config.toml
d_model = 128
n_kv_head = 1
activation = "swiglu"
norm = "rmsnorm"
weight_decay = 0.033
Each number is 128 + 32 x the weight over the matrix's rms, rounded and kept within 0 to 255. Layers, rows and columns count from 0. Numbers have three digits each.

# layer 3 MLP down (transposed), 256x128, rms 0.183, rows 176-212, columns 0-127
158090064136128142145138074117181079129101166110092094153108149152119073195091187176130126136150188147160115137127141162069088146095164124187091161128136131150164077090147170112126073122115153107140136136094199093182185158106127127095209094147124113135097173120115071115053107161149150101089149136135099096121048104117070125195129125098133138108080158153127089123133111188087103092145
179129102088090109134127144081130170131152121098156110116155166091142150177148118162068108201119185222126145152129152078106113111154112112096124112070096110155095124146101123147062125117174154091163096114127105106171139145104121134139123144151158137092136131180162099133075147141130103119124176106149121090096092204113137085139129145133107100112141120183110131156174102153156135105123
154072156105122101113150119117140165108098150077108161126151117102172156080008151155148076146147107136075136133112087132079130111138149142085123179113130137108107126130065114113117081141120101112151050071068137130135150149129135195096133115118120136111180117140202138110128111136144112113117111143066144154126109075113101118107090086119115142128167154104103141140133118120137097107084
108124127146081130094116164140115132136049119050088080118126190107145110131052138148139137136092110166120125138107077169125097077109106144098140082144076108218085104113110099159133113084085170166136115133149051121190164101099116106114092174118165109163169118112073145132126179179108163137111178180118128127094156120126203129128065135102153162097106089191133153156113092168143128157079
153100108194135135136134121177139087108163083160144122119166121169200152099143093081154147154150060137105140056110142142101112135070085133092103141134192121167098113146169121125105133071120098134072146096141090156170156152162161027155154107142147106075189156118161132121179148096085093113110194125134116139167084098142175119116136152127105120184220169140126155088146132163126091091132
090105177124166186115150167121124147173213159164182136124078093108111114134209133124092158145049112150135149159114118087101163208133095165099152174179159157105114112092196122111097098097134141134061147132102112091155104166090137121103153166111094121128110162168140135117186076132094139064076162178157154141145202070074159126087082163153157123095086137130121146180131106167157090125137
116114168162079152180131152125094157106117085154100136119129125116100110061085185104120128064133114113124103097180116132190139123137181121107117073111082109159108154138104123126142147137136109045212099152150105160085129148139107177144150094111145116140113135157070132158145190160142150184077106142116131102134084163168106083138155144180190153131103125090081113137166096097132165090137
147127106124188109186118079229197077106130086102154117174102094171099172122094110166124049091132137142147113115163135086159112170169177146179159101139073106124162135078121133163103119114166165156149140091119127162130148104138136106087142150181138102137061141088089143175107150118123172109098107182098121127137184173063090169122135123105109164117147155097145110156187201120124192128056
158090105129112112135168110149148138098207111091141113125166114155131163164123097110080086082136105188085120106061135044144128122185161067137127112189130133106138076103113132205103055103101169058135103170155130150142104084132083161098152160075181168072110143103105135144107204200128187148153127119090141180129143172067105180165075119091127161183126161124116117143057127137081144083107
095158165122128104117158105135098058086189173172151157119157160120160154162084119091203108137110138177094126131161162087100188117145094136088080105136122106170141153129181151085182100096106148107184113071180098157082125123164116079156139124122135050157120166138155137113134099121126138140130150113176073116198075156140119151032147165154131167110146073129145155145111120131128116146199
146125106118095167139180122162105152128115087058185142115128129148078107107118111126182168090139152124091160130094125132156091134083127144070099119109143121109174163214067160159151057170157155211133092107159083200121154140118101137128110115094099129187154095132151122175113116109108132139151135119087127092106097141109159132113196101069166122099117169096082203156117170204136057140176
138091094109144099053133129105097153137060165109100145186194084139114168095063115121151165162095149173107160149143094120179111128140132118084114139157138106131144130139144120076135133135153157075108117186132082181115092125128165108172212100116128150104145148151128109142109103161146073161094118178091133145156120140088171119179150097102099093113123140099131144116128082071147108144091
099156163147209149154126137113141114106124143093100115181199116082094086130156140163145177117106125097124089149113163057134146110139121120102168127135130103187215161095148104116124116146121153131117071196156188148210126135121112103084092076142122199086059097103132133150180103135077169110137176114136122150131105131093127144098129078122149150051135097164179130114172141124176182135118
213133128031207114189154170077135113193140116146127155104128157132149096083066139100137143167144110130152046117148138103144160142156134092109147113118110135172110106124171106142128095151136052126138107095131171101166095157106091120117149090063146114154161149115143187143181131115152195123130159152139118097145132068161129111106090165176072092056142142171134125150104134112130150138082
196166137160212159131154181169147150127059123142109161169109106101113162136079174133132148101132101128122127140139110119121175154146138177153132069154171121146106110199070110116122106125157239101137165140092101094083109102135098138108128127125085206147150068081117164109117117151063109133141084113141108167146158111178091145133115104098129151151101126169105127102181163105121177084164
098171173153164078163138139214155148153176161117111091059087134106157065144064067171177044120153116123122109114115077126104152093142172143119133118127100097064102109111132140129155123097189140169138101093125110143117115156149062108100164189101148143117141113048123133089196099147140155156134160201075099128108153113187149090171095101056153107102118153122111114129138103150123083157134
175132098124166128062146117176175179115137087138152159085123084141096158129112152160105108082111148111139104121147169134148104116111152154123096110132131107137153168139133120153145087122100081139149078103157101122132159122123086148126137115072106159055083141098134128113161103112119145147122145091147097137080141045165115156143154217150183073139152136140124089120114080108168102099114
075141162134107087148136157116150133098145183199116126139097115167124106111090100154127092099162160157134247076121098123162126141152122146127183155191175107141135117077154173095194176121092107141157103126144097189136158187123099137122120129074113155130115118140118073149114105112073082123100131132153162184130107140134136146121108105104111158141083166106137074168110161100073110094140
142108186094110079138107135095172100116212095146099130083139157123124127085005069137068145110090115164150077100153122155122122051116140146168139110109131102125062147121117124126101171143159174124112114141173130135140137127176064104100121151106163102140070119168131111120069162160072119088168097189159136166132157156047156145140106146077135160085143153080142153141090125114134126123168
141054147094151098160178122086131084125098128128130160098110078059065182128095095111115112188107160169097149083148129126161141147177108062094118161149145109125147161080100101157159081103126121175155113140119098133138171091130064143186108105138139183123151162139154151124134052118123156141180123172119126103154115118139132105158128111137155108122095108065130182052117150087130173172094
110135088077157115143114144170107138136202144117154207179176134135083147172119170068117107094138149166097123130134165177112065114129173159117163075129145194127127153148123122119141146158162172125086137128163160160120127180107101119189109165168083113074132131144142111162199109145128103141138144122123101150135131115178198147112156141124171122100142136182184072149081163120192189176138
154137154156125130178111094086111152090137094142162140086129137133134134122120106122165124098097076136127156160182143135137151120167126140119137101169093062087071138033161167132152161133124139155138186180136168081082097075156122128142163159069127163110170096127182122084138083066133166118086122164108082171107179104106130178112230181145097140099188130124089115119111139164115110109125
082161146135145100047127139163126165088186078162124140148072175129093171178192126110062092064090138156091154124132111123111148081144102130204126111132088139131114141167147154116088152122145071126156144193104110156174131128169147134143145128139093111155196127128151139128071137171122145180121165200126165123116138098121094148171118142097116145097141115094104119150118122153171127124102
164123164139094107128068158145100125133171152080115155168153081109103101115058091126069081135100117097093107096098141117107147092153089120145092150080126089199083100130107134156073178090102156114126156104127113123170132108088120095106167138097182110141095116145108054107071122101144132118141081132117151149087086120113128098159080109144102153086150124133099103121157162124129176118157
114123107155141137141133132162112159113121153143130126091123127169117122128069138062149137143120165152158118084126099178115119110130094075202148160149168119172184093091129083096103114115133148166173123110119148101160161143134108166164156106125107074125118075139184128105157179163136099097111124016130128155133092112109133109124112122112119171142111127101159080172106099120078063160199
093087143172110083122137151131146120102166088164139138080165143140135180123115173147104101117145137130155127093123133122120103089132145139136187071145105144091128164125147152123155181163149151099165158170147151142164115081168110183147112153127080166155116114126133159134158141152102150135184149141136106073182099120145108142110082150194105138097139147138110114118115151151097118092136
123149098168120081116121113123148094164164116097075152146099099182148127105220156155129094133092141149138120155106076141106176106123141120087184118055122135124109128171185138126119154170175160111095095132138115112147125175101158132116023142116066144092132119134167150151098166094119139151151065108133165129083109118108150142121136113153085079185109120190169129091122132114063180165180
158167188109155094114148139129147067177117138177205070154079143108100161110050105104055121134082104127123112109136206138210136148159127110081101067105088105125178123079126095142153105146105191116151152071174122137152138062080111108047161094141144165067144178165148095113107190122162133104191110134146109066169130150134174155116076079106142107157161146187146127117084127127109082123123
160091142145091085090112129150149095131156145134128071132091136101122112135110128083135084219127136112107133135114129199102125118134122146186074091210092161098084027129129093129150144112147147110122152141125123117116202121124117131105186124177081083179089177147175100130162153173121110092157114143128134076194122172142114117103110044116140096122129139149092128163130163178106103080121
115102129158184141112086150128098177073142140135135064166157145116102075131121169105109127101128109116136149154174136102093115137090156063071146114116091133028104200124090151129108142138187128134072149160092140107182123124115159165182099159147160124090153132200177123110179078154143183118159080108133107164147120084180127091174147106115136082133176047078138113143130141104125160208130
098160081131071152102186099131141085122131074152080097136099122119066133150122118163136104143095115102184103197148146139107159140167085140112137151146112108045116194126087160182115141127152070130094112129090144230167159099115087188116114137110107133137147094108120102121129135091096085152093134131149129105153128126146148178105149114084146130157160114080136132112162123140102149140119
192084145115081070114060103113138124093127078116166085145092108099114097162115144096155120162164141144080175136137172091127149127145105107081146162122123156155155136163202169149249080202202097156161143130096140100080092097099144147139136116110128120136111129130084168137098105098105063104126089184150127166085094215158161103066139093137145117148160195070174128116096137181130055174191
129180096158114110172092203151117099177106141065151194161066108142144155123061144127149095200116160164107129105177115158144150079123086118155152146175131078111099124143103152071135119116109126140080047127139060095090196104152173067168108121149055130064112178121122100117038144144149123153102165186138194123142114131143100132143083123169136076067105110120181137165138092151139081145155
139076146102075122120079118166136148167177117158111112108097153095075090099066165100100167132170138106174134110130097087115112139126123094143106168145087137129115147083088115113114132122098160126144053117120108117113107149131125146116098110117096125130105120121118089089111169091098141151117128222159127148085152188118125139152167103066111132121104130183140150152149156130067131190147
105105144075065160158174091156124119093208160131126197121118135142164122087139109204121137116132075168094069128112145157107147117092088086113125148197079122110112148120157148109088108112171101118129141119184169136071149103130155141139186133139183111150112137172122085059124146152076151130097125202124134046096120122174207183086186120120117113108114086134155125114115164113115189104169
125108131073140169178104128117214156079102117065146068123116195160123128109137172119145111146097146069113096168173160061152124149147152125189098140143144122140164143155114091109161092123149135201131137098164131087185103073134082133091153114090117160175096110156164102102057144169064069086113150100132089132147122108143121177124099121164176121101160100120127182161131095107122128155093
112114128094111132160149101105135186159130117088107132128134152154126122091043163137146127168146100091158127171131165126127108168141133165149118072056068141139128161151122122132138158115131083143145116059074108130128145157161124140060117127121130162155124149156120201144093132144147113135104183173099151124099102136146162114144155176124159161138113084108098094101149134129199125081109
# layer 3 MLP gate, 256x128, rms 0.205, rows 177-212, columns 0-127
142096151136076132129149113165136060124122141147157133107083162136127108125101117170063129155123155142146132116107092133162108098152164157125150128103122096128114131113114151155086157168142128127137108188137134127129082105155069152128166173179180087091129177071118107147112141135123098086138110094138129080131137147101152113157183119159159103157122149127134147140059136078152153125131
106102174130090169141115085100121103113062155102143165163164135149155104118104128148119118147070119132114124140092087169088144106131119129097156133141144123074129130107076107126094092198067121107150054074110174142064142180126198157131106125082092128128185117112179070116178102115135147119107112118122179130119113053123114138127109116144124131126162179095106141116082122138127096107106
110122180115168119156099151195184146118089129107109104160143170165150146090166122146106169091125129143053095188081173173109115148104078175138118100160115142174088140138111149137123108146124141154219086145122074066116108118124136093167174100142114144159130097117121127104144207144081220118067130159100075139178187179087134065148160132141145158115091122164102125173139137122161111145082
153119085118143106176119179148159138115080140144138135182157143059129164071112164124101130154153114141084142165103140178156110106099145134138129100143161101162155160135144130173079075152124149148156192062139122142146166121168155157152153179112080141160082123142154121111134147151122091163067157135089156131094142084085092183144110116092123131127093108113215175129108147118150084101100
147129121170108092155107087179166154153108151126148127100120164162189113131130123168163142129069101115116147059109174184214113036142148122147157122114119140138149122123076118160118128107116114141149132179110158104140196095126114138155115128121113116123123125152088162109105190196187091165076083133166105145106108141205104090096153125101150111176180126150127119090108164155094184071142
123135092134094120090128100075128157103145160117131112153118092162071156138080151134163203138127096141111095077107112147100171160108140134130116155121167143128085113136130156081155094171148113136150153107114113122068099128141177170115055084125132076102094134106146097106070120141110119139119159143057136145152200117143113191123171107160153165107114126119081108118212189107093069111089
075103123119177127152124136171192148105122175115117083158140170140101147127219182111126037082133166149132093182211155134186216177162072120182069127126127218110131071102168160120130158191108136099127129114092075149101082107126171088116145117109105104124131118054057115110127137154186127080109134093111151100135201112076121190128138128102165147134167082132138114116128180152156109111030
162190090102152085148123152083183149156045135123174132111087134124074128144108132091091176160086147129124163113092171210131068078207135183115071113170045099164121099096175161098153118231093129145109170122055136157111136116184155099057031155098124077146084220135106106057135093115065155100107123144187214057123092130168069092087174115097125101112192154130114153076233149079074167131197
170169123127111097091103127101156190155088086122124102203104067204125159153135138117146131163135130140129094078091138159136114155117151117188175126167124088112142110095130175126096166169141092114129127134104143071172197111137142181136143118132114179185097111142132156151097150122131150130081109134126142129086162102114101105209077122125126089134092156124131114049146136167086104114091
145116153143155037128061139048126090112119139200083159118163137131115157105118091172058094121107161093163130149096102107091153126172113151146117147091144097153074097040151097106073131142170071086104154102178170118090137117153124085159101135166192154088114163084081180136145144198129168164118121089166126122118082083071142142148106143158053094130095136121116108136131132118138116182072
156131141143073115122092127168124121117159130108149105119144200133158081110159131112097207200082139177148117169129133120141138148163190144151127089052144170055108107149098199166165123091136098113135157198114114167135157041089161099138123090123105118110112138098106108146123080084147093147096110106129055118159137102111167116115132149128130123110234132147151140123117162074142136143133
116059086178116099157188144143153175142125062121153104084056155114098177161115114157131132158163136141109143067081161099200079157140095158154112171128110161142163091093095174143134126122134084112192089125135058071109177165143099120174116130144136095172101112104080143131093129126127063171107133102042144132147153139150132084078087143130105097112113146135114128100185139144115089131136
113162095105165099173084114103117130139125078123120156149172115141144177103108158116219119136073145146091044123172167131076143097085145167134105116134125145171202142101208085114049119140078103140059118085084105114104147162155127096146204148106108153112145084144153160157158138157139170120112152129197172157122164103119128144095096118188133148132152144124112136158131140201103109187117
107068097093051155083090156137134129126084141138147158121133159177135167128188127141145120171174148097185109130108168132155169054157156125133185151119123146092137131123147116150128137117086119142095093069152180162124152121146142077159191156092207161176087177126134111122111172102130126147165130103110153134071102124087147173118173156199103119115120138081151112170125076098118141146165
107134193072169151172156086181149149131077092142149182194135160135144164167077161123105102085088115094119077134069181133113204130096092116166189075129156134114126185110108181119078111124179126085071158109101105062171144142129161116179149170111177211113140131109200172076125196099153124147134152098145087105147153119196149119133093126154144085112098132164174114146151124146109101159192
081204121075129131139129141092073129141104142129108112126091131132130115184121109113099151139184153146086131190063070147150132133147152109141157144116143088100077052098138125120109142070145157083109081161134107128102101102133183154160050122163118149137176113157067085108128158174074166107159114101128153126137135185076161125104124039085105119138107118105090138166111171159106124114174
151124033116142186090100146107156131147121128130146136168145104161115140130121093117110130149108122109127072141152149084073131153113123126093106121086129087157102131166139100137141139202165088164075079123126168089048118109143139136155130084151150090083117129046114159157158169117119159122155124119134118091089113156136113130140116106181113103124137120124067154115126190164166091145132
138198093107106130137107113186137108067115141090187180124172114118105139163209155128110112112150117075106185123084161122149128190090150133066229161148126136144167080123138143097195150146144051138106077139112122115129135143166101133092154143190091181125187160159105168118148121133140103132118229128097118125090077110198099098089141116152065091110137152170160116161162106166142118142079
126106128110151108100130110122136119184171111123121144124131114144160131097132091149121155121114121096132164130105170094136116138204159074068127128151123156093174135121090096123128142150092167103132101093162119150084190185110135137123142119071111119159167109145174117104161093124073142131184131123092071155101179080142122083105126143110135094154110126104128106152176108071117154119179
139118133128104152127107167134133091119188124102115109124183138118074137089152136114149108173127148130140101133163154123108066109173102154109112122147106138128057168175124149083147090175106116189118070113208160122184066152151088124180187147105120113093144093126126149154182072163135124114104120180152053170112150133130117148102168131130126119137148141170093141136085125128169071118129
065144158150138115110197159140142129156118141130162134138122083122152146134190072102155086184126133141144108092111145092163134090097174131137122168130101144135144141137135163137096105121139119154118110140118163102131114070134097121126163154076174196141113069145112138148146128148113142140084116076156146113120171125145134157100112169113122143113116135139126130082117156072119134106106
153104121103142118103090128092167159131127204116116126070131130098146146165117131133114107125142049153142141140159093180094155069143177111117140112122111106060116145119107093154166060140124156123113163137146146119112114083169133122085117155079203084074155099190130158156165127114123118150084076197152113200167078106115088116081131083140151177095122110093098126158206145158176148135150
118079166068170089101092175062080155088122161135125180118174114123083181144167105109056136096188159100151090083107126106125205162113134151170087151110140157107149098145130098107157145153110146161133147080176149127143109126122122140157127088156175150130092155093166095101087097118123160139151137125078153091084066109120141125137094094139144115107088086166137146070162179148121165142120
095188103100106151154139104048113087163146065144099108159131154174087154158094195114193151120098150160181096091108140095134124194109088085139123143184148133156096171139083124118163120147092095146151130114155158122102122128101158137191093088124130096146102168095133101174135128133114176114094136100115126110148071147110136103142143092082155157185113157069168115177105145112131095084138
134145113141119132159157131124142123092194113143162205124143146153082131098154148134158143098161155135122093131141076104144154128121089094132149193077114124132120077123078119132161038140164117149156094112097104152104137124120168137147126109118093088112168129117106135151122129128118061105124128177152103152114117137126162114155184088146163135146139158102070110093167169114129105090088
125131143197161113133151132198101065089109105129133140086155155115103100136220077107113114114143140136118145074122147108146134110093088104137149157130072150141146077139104125137147122121142115098123121102131118085147148120081100125101161140179147136097145146159170150074137175119110099069105093142092136101158167148163123147105115134088188162113154079169102158128136117138174133111137
166118127096120144164110170159195079176181118083086129149164083111120162151045142150105130150194208076129175103153164126131157188131210166163129137163122226091173111150075105151155120122074112167187097107181133071128136090158143110081151111158107159142178130153147108130123160125114134085127110168157141108163156124118087088115213114086089191141159154107101113153133137140137045094082
134112142152115114117120125161164137120133169172137136120138101130107141196112145135157135141135158141080090067132129129092154092046136129163132065135120113142093130124132123155166102089212149061118119135152154117159131056184115175135112106105138096165106177189175120150171133112093134083135139184127094114148131136205121106061131121152201096088126130137105139198159081200108135122166
144134121195046117173164155161115081186132148122116090163163100190127104070110142105130115125140138128118136123113060163144098091164104185149116104078112205140176079066180126084152169121178104121156147107155078145091113185112149174140151118136197052135073103077120140097180142111113150096081130112083100052155169086123073112117100116111171137144140141140145112144154222166104130095149
140169144130105134140103148095071166074119115136151147159108145187142165137066126129173127129128114124144125131113125141139080132109084045102169128125194136178159135100131063142103126131176169141158155152096099128113148153104166133115096073142149097097128127041111173178098112146125176164179106100124169111135125112173111149121113171137150112095091159095090092097077161160120139173103
110158143140128150176125099085126185109175083053142084145159150115145130140111214171128167163099091180069118148100166119139135124081158044167112127115139139146092153140091240092124089046123173097173130097143109112123126134185142111101127081128114123120109105100153067133077150185159141133152119139064121145189160112180095119119084164172130118120196215092137153132133117181150106093151
188162157133085136070153086134082097088121062165098122145191147124094160084106129128133107065175152115146104108129077124092146099131120144102148108054115190133094135159091090107149113094098084129159116126054170134080129125152131178105130142177183137121150098096110122154187142145088131106135140142149078164104102120089090109178167167119093155128125102115101055131093159090120110105125
163126129156137089129108076135069174130116052135210178167116148104063102136128148125089126149118129178128112123121140092170105126160133127195114139124035165133165120083138137139075169154135112093150058088055078159111157123107117115147144131081130134092140068101118144120079164141140120100147109114151118143097176085117172111140103133110176076166095110125105143135143223199107148131139
141167144082154114107120137123178132127104122124108114182114135085170155150117136120088174150116166105142155117054129105174135095116161145165227044077170113164119166151132214164106117106099124129141142117132098068121112114112131109120134157082044175168101099116165127139111111105099109143094141079094155105098096126135107123123142133137162105059133126115168135136148115106069155096163
068074125127151137135112129159143132064146151082156161104168205128110117081140129112170100102122146157105143111156167091171112136135185197105135158132134154140156074079169096148110119111173124177104105124137113101111165142145087182105130124119090082134138088171122114143158129140083103067126120108111129111125153089146172181147072089174172167086165114210070131151092139107136163186106
084121144115102115152137089113121121144172111077131209093146170131100127104104093147065110131135151125107148126150135154109104090114133176146153118087088156089103124145143121157130131136147151158137144089102132145123159157179104069100151142167106137171136089113122172120149148114111151123150154119130105156147084150125169113139161191126142115105086123123118115132093155117144124161136
# layer 3 MLP up, 256x128, rms 0.202, rows 177-212, columns 0-127
165114130122060142137134122079105069119121147123132101093147184116126133108118082159060124154071112122105149134152109137078107166145175166124125106120054100134137175137118154139164107171129115092153078107128177137112145122165102121112137158180136082119119152130141131125137133112097105102153117088183103102111120135119104097187154148135029104118117140107105134136132132090168152096190
141097149132063130118120060091101144135124152095128144105160136122170147118124171138153113142078117091088109108107100173109128129114113132075112140117136130056079179155134090128127110141093116130155064104097169154071132203143158175151128108105114100085169086091133115117176092106120141124106089144149142141071114054131132102121109132152121121192175164117089114135144108123134127129157
192097162117121147142137186176183124107107139155122115137128159155108126079206154135129157158104129126075061179103100169108120195138086140125065086166052130113103133137109103109108128164100181109153111112131100071088109118129138083157159140098116107129148175120063138124125114139088155119150161125117070183149179191061068085121141144108147115111195071143075074144162078205168105094095
101105173089181126112153099125098124172146114090107137127095124160049102186123103098145146115104204115090052132121110146109127161123095104100115164075100115091148146110153194148135108105123060129130084142118137106113140177145097170093154117119130153143121095138191159112074140141119120099115050176129121135094122116237122089141138093161134165083057202134045118140162178090093112156135
112146115089129101164116132137185175150126128082122101136107108133185115158175116131135122141150174136106140113129131127180144083144155156201080121112101177150154088112113144133141134092160128133158168172054152105128117083126104148081135099096153098162157140188122096136116137163141067099137084150087108074126157157144098139138152134165151100137124143110131067091149156141093190091113
118122142145146178120128094122166118118151129126083094107091090141155086153195113148094112104131124130130140174089164156116122122136166076151080102140082115082102094097142136139108160117099146099123084131146146130190141135106091131131144154130084183113158148119135148145154108136169107129145097084166110102114120116170182065108109077118114111182147134183129120125140105142149190150190
163096057168131162174172152141138067156149138090080138166070088181102150129130081103106062131057147136121120137093117152186064219135149207148078237141093096085164103094126116158127206149160143144076116112151176203181191200139123116153187125133120161097130160139040161135100092044137133082101075133139102163142191086095117066141054102147202111241106120084111114161098155067113168164143
105052116163149165138128120167144112095193141163125134164143113096114071118092064179166119167151125174125143151140121037225164155033147102132076134085181121100150145118066092088135125059179134081120113148159092104203127056109107135208175114141128182156097075104120123167056130191130144122138092100082173149165151098201113170108074115145153137154111157162092168202130116189136062121076
094176118109096149128070151069175177138112122128140129182113058108092156171149158151090148189150156130104094087131086129115124146086172119107160174154122085125108145137117122137083148155130087129105149116116113083162188133152152122106121118140105190142119119143159125160139140074136142150109149116082191118105129089111151158194072151089110063094112150158185108117137106099125111106163
093151119138086181201132134136153102140173113103162083131110135131146085143096170111202159151091072152120095090079138117173145165197082078102182133135080086107122171157117166189120145128102148149137122205085109151173062098095171161107137089122116111176105100168137066102114073087168075094131148194129066152091126140146104152157194111135187171198139117099133170120138138152118120073197
098107105121130103129102190139153092117102134155128120092064144154148137137115143138128137158103130135144128121153090134153132153144144146104140118140153104092108088155121130141149130162140162093142166184131064126080162042103137121098092164143148115102094204143140073116104099190095118158113173097116115130109091176146170077085156165124158064124170091138162112141110216142139150116141
119143101132090164089105120087145162188143184128167128114130081165141149134156142116096083138156112138107110200141181149172114129141162100136070110206111126101073108189141153050110086131088088155133128101109114115077105076166158135124113149054101134197133143146123124133083129107182124151138141152096135115108125209118116109133122128130131144183156187146153170153040031117147104093133
154049129150110132092134174157130126120172175172199148100109166091104083072150122103102112125090063085126156103129085132152103118214085140113126152127109122107128128144100140160167131102143151145169123158138145141118138118081103123105136153148124110085174143116115074133158137179174142073102116096113128103148131140150099102124086161094155114181106105166175104143170075112122108082113
116126131188194111136140137105109166137156120127164150143105117073137131123061124137138140072117104184099119117113057189173095153084079075189121098174136129146135154121081125132134133126134146078138185122062123100113109120086133174095102076145086085088124095145166139100153091126102111107109133154158164086137152131159080105160082117092165124109136113154133132073173180173134146101093
150070113134117196054151182075104114138106115131165105102079151147077115098183167093148131130143146066130185069143166150176091166144164099133085143132111108135155138087068059102134166130089134126137137176142151110124138119116152081130147149100155096171008113116183154172156139109147107088131068151204127179180148143139160101079127150148084175203214064121097067101128114139119186076150
163114097098095088109188105117128121090124081123131121119118080067097179099095118147130141068154100163079163133139098101124138122121095162160105171124076158129135166129110114090118135125184130130125206124114125147157122123117101113163167111099156156192067179182120139086131142125193146141106122080129148113133168081119108105097133145156162103163099121129194143109126105142141136098092
133094197189109111160151113132172134134187122104092103138152124092144116077127118165154084109104160125138141143108123137190119129145109139130117069134127176122164100103090165094182128078119166067170165132128085174133151135125142081155145155103121180112145054146178110093102135142147089121098123090139137173173157118123171115098126130054126131129123133114180088146103086119069136117126
106182173149067135128130110122169143123129178115113159083194105053103142129146126138111188118096139114101173141124109178190161144084107136121100107104173137133127176160148108061144107139121125166174138190122145162106148072170152123122162081164141179140152129146188152103111086090155148177121147062113165154160099060171114110091189095142161056128095122185108138128138080096218117129154
142164101139090123158108117093112151123102124148122171170131149186121132151156157132104125115119150165141115157173087131178089130046107185182179137167138103139097150163210163139105120191125139171087160096185143170146071114165150126133111132158118169127184095105128123142061122155182148101107152024171194129123113154121182170141127177154112164104122105152167106105114159143091068128109
138102102085149059148121144154090122154158178162122137125120107113113145192109130132098119115151100136135159134131157152139125156140100163136132129107118172087168178075156077085096140175132185163112120126141120119152124121090106103141103170120128128127086151077140140167106160102130146210147110159072137131138037121130135103069172135085134093119114124120178108141099162156127191153094
075132115136105158109186141124133087146110149083125093187145180195130134096162133117127191146074117164111102121114131152145113082130111123126130075129169188150175177120123145109081141127106133144140140096086099134162117105130131133147092147123125092163153128081145121149113122111114067105114187164174120103153141108137127136146135137155091117120122156095183133122059111120104133111152
085170127148112144166154130165073086120099087120128116194142120163110138105132125095131150094097182122128098135095154095155111130119091122143127132119149130212149082147168149146099167158145078154125125084108109137149112165077132129163159107145069160182102159089152094096114163151145125100203160079098169061112172150141128146149099147123120061140132135158150133125051122124094107103096
102045172081171094117108136057108152080126090148129180120163159132083191120177107124096134107199146117169108093110121095100167130091142116184120167102132125148149094134137091113151152136117153160138125077192155136129111146148132134159111086191178115124075155090180142147112096132101163138139147147089179093107055134124142096128110100169122118100090134153122149070172172149129168160117
114204125144103125128156096146124127137143083104081145125124156116103128128106146098148142132105159132173103088049122124194116154122102076181093128117137079136147074137073079147174100093155086114162095150151162128109143062154159153163108129118143086094058130108174111123149110120105155077059122077107133102156102134105150095129134095095195141159135142121123124168115144118154104141142
140107184130161121110108075121105157119131109129115126109154121126143112162153096139118121156100158129135128161096180164099098111079172080101142082154137123119111200119106152143119152151158129113087125151139125128154076134107104170095147124103118135125116050115170167127151151092118149203136156181122166074138092124148136134078080161116102140128162179136150137117123133111121171110149
101115101125121140130143119104120156127159131128094146152110094141161175144070122126162126138154154158125133172157072131127112093147095141100090095148172138115127154112131169129126157173168173157150112127133089180137109143102155145135084133125099122118094159124092097100121088105104133126140079130151136135068132104137147133155123099174063122156124154123161058118137097134086159175123
088057136134097183144186046184083114077116046082097201133171150094115121121151126083181087115079129083101195090097118111085118099070152123102083156164128101167130094136140166118082145131109025157161102203130075116091169121107172062160105210132161107113080080090130117100136151125204152100157135090139197162099157108147154076163158105134145136140132091142164081151140073116139063119158
123137148185114178094138124138128100185125107161128140127165140167159182188164094102100163135202162149099125086146105150070079128157114164123127139188118155141034145172137173122165159091135123133159140153119132141100137147046091084129067126169127089179137127133081108161202074123076138080177104107108130115134129170160110119081136209083179122166112088137137142109104141103099152145187
140100171126127066100120158129170133108031093103117126142100138088179153194121120147138072138140162147123077147124149163183179139138095096124160112179141103089144164166125135110141089074114187099094121133157125109111175137153079078093133179099125151088146145149158095114116099147168110133143150195151124164119112124127209103151105093129117065111092111122101112107125101084122135102112
096117111133122123091160110151173133161164070152111132108099166082117123090085113156086144108069079079129112137118109142102187090061110124156132162068135121081124135117087189121151115177110111120069124139187144154104147108159114163178234109152160142126148107182170111138140138106108089162112133187128142124129104136162172130111093139106131114123155099107096153176203110176135112161111
159183116128118176163210078135091114132143136091079184122199137169138128120124099168115159146080128125139074126152148171085050113131120071150117095089138077128122087110099134067000134075060092107096105132152162167174158186134044098127140134115087170094135111153133134072162184119121178167099143107068136096165164067107115097175116142124156145126149118117036134178131162112139139130118
120147111157142112169082144141110148135101144150139168179062123136088104154067153127150139164067097155109108117117144178196108106124098173166086153107174121192144135088095181056099097099108155095128102146153047115112170088193153114135083088106088152086133154159142133177071091173167159178067131207166130119130161156149132141165067092139112101039125124146120145131144080175147126151147
179126142162136083113114093151092151114109068121187166150112156133070111176135145133107119184133145181116114133122097092149092149145152110170095131129019135138167142088126168121085185125116090086173044083072104139135156149111116094140149142092125139102124077067134139122094156128152119143125127098103155110130140095138169113148102136090187091139119127125120120138145187175105178145105
120138088208146091087119131093094138179110119217128109137115078166111119116116041087143143133092129101117145102164136111145127174150253152109157144129205125163092127116114116068108156112118153118110086132142119106134114150120085172149130044062137106118118079165148153155179114100157080136146115148163130184176175125159081076121063136142170084145096216137094100137138147137188084079113
110120111147130144134116127161154138057126191083120188096164148155130111110116109111131085126117192174089121145145154099159109150125199178108091145123124144139170108091165082142106128110180117155096093116126139140087162126128096152085131158086098079146110122155112137115152099151117131084127115167152097154149135105125151147131080080155145153107211142205081126156112129115130159151073
110148120099117120154158114125133082122155110090112199103144166146088098113112108134070108133131137141119142122142133151115110103107131159148130119114092146083109125136137115173146148122146110165134139070107130184094166168160094102125134137156088150151123141139121161115118150121121131114139165115155094158149103141131161117105162140127127127127095119117122109149119132137132154164163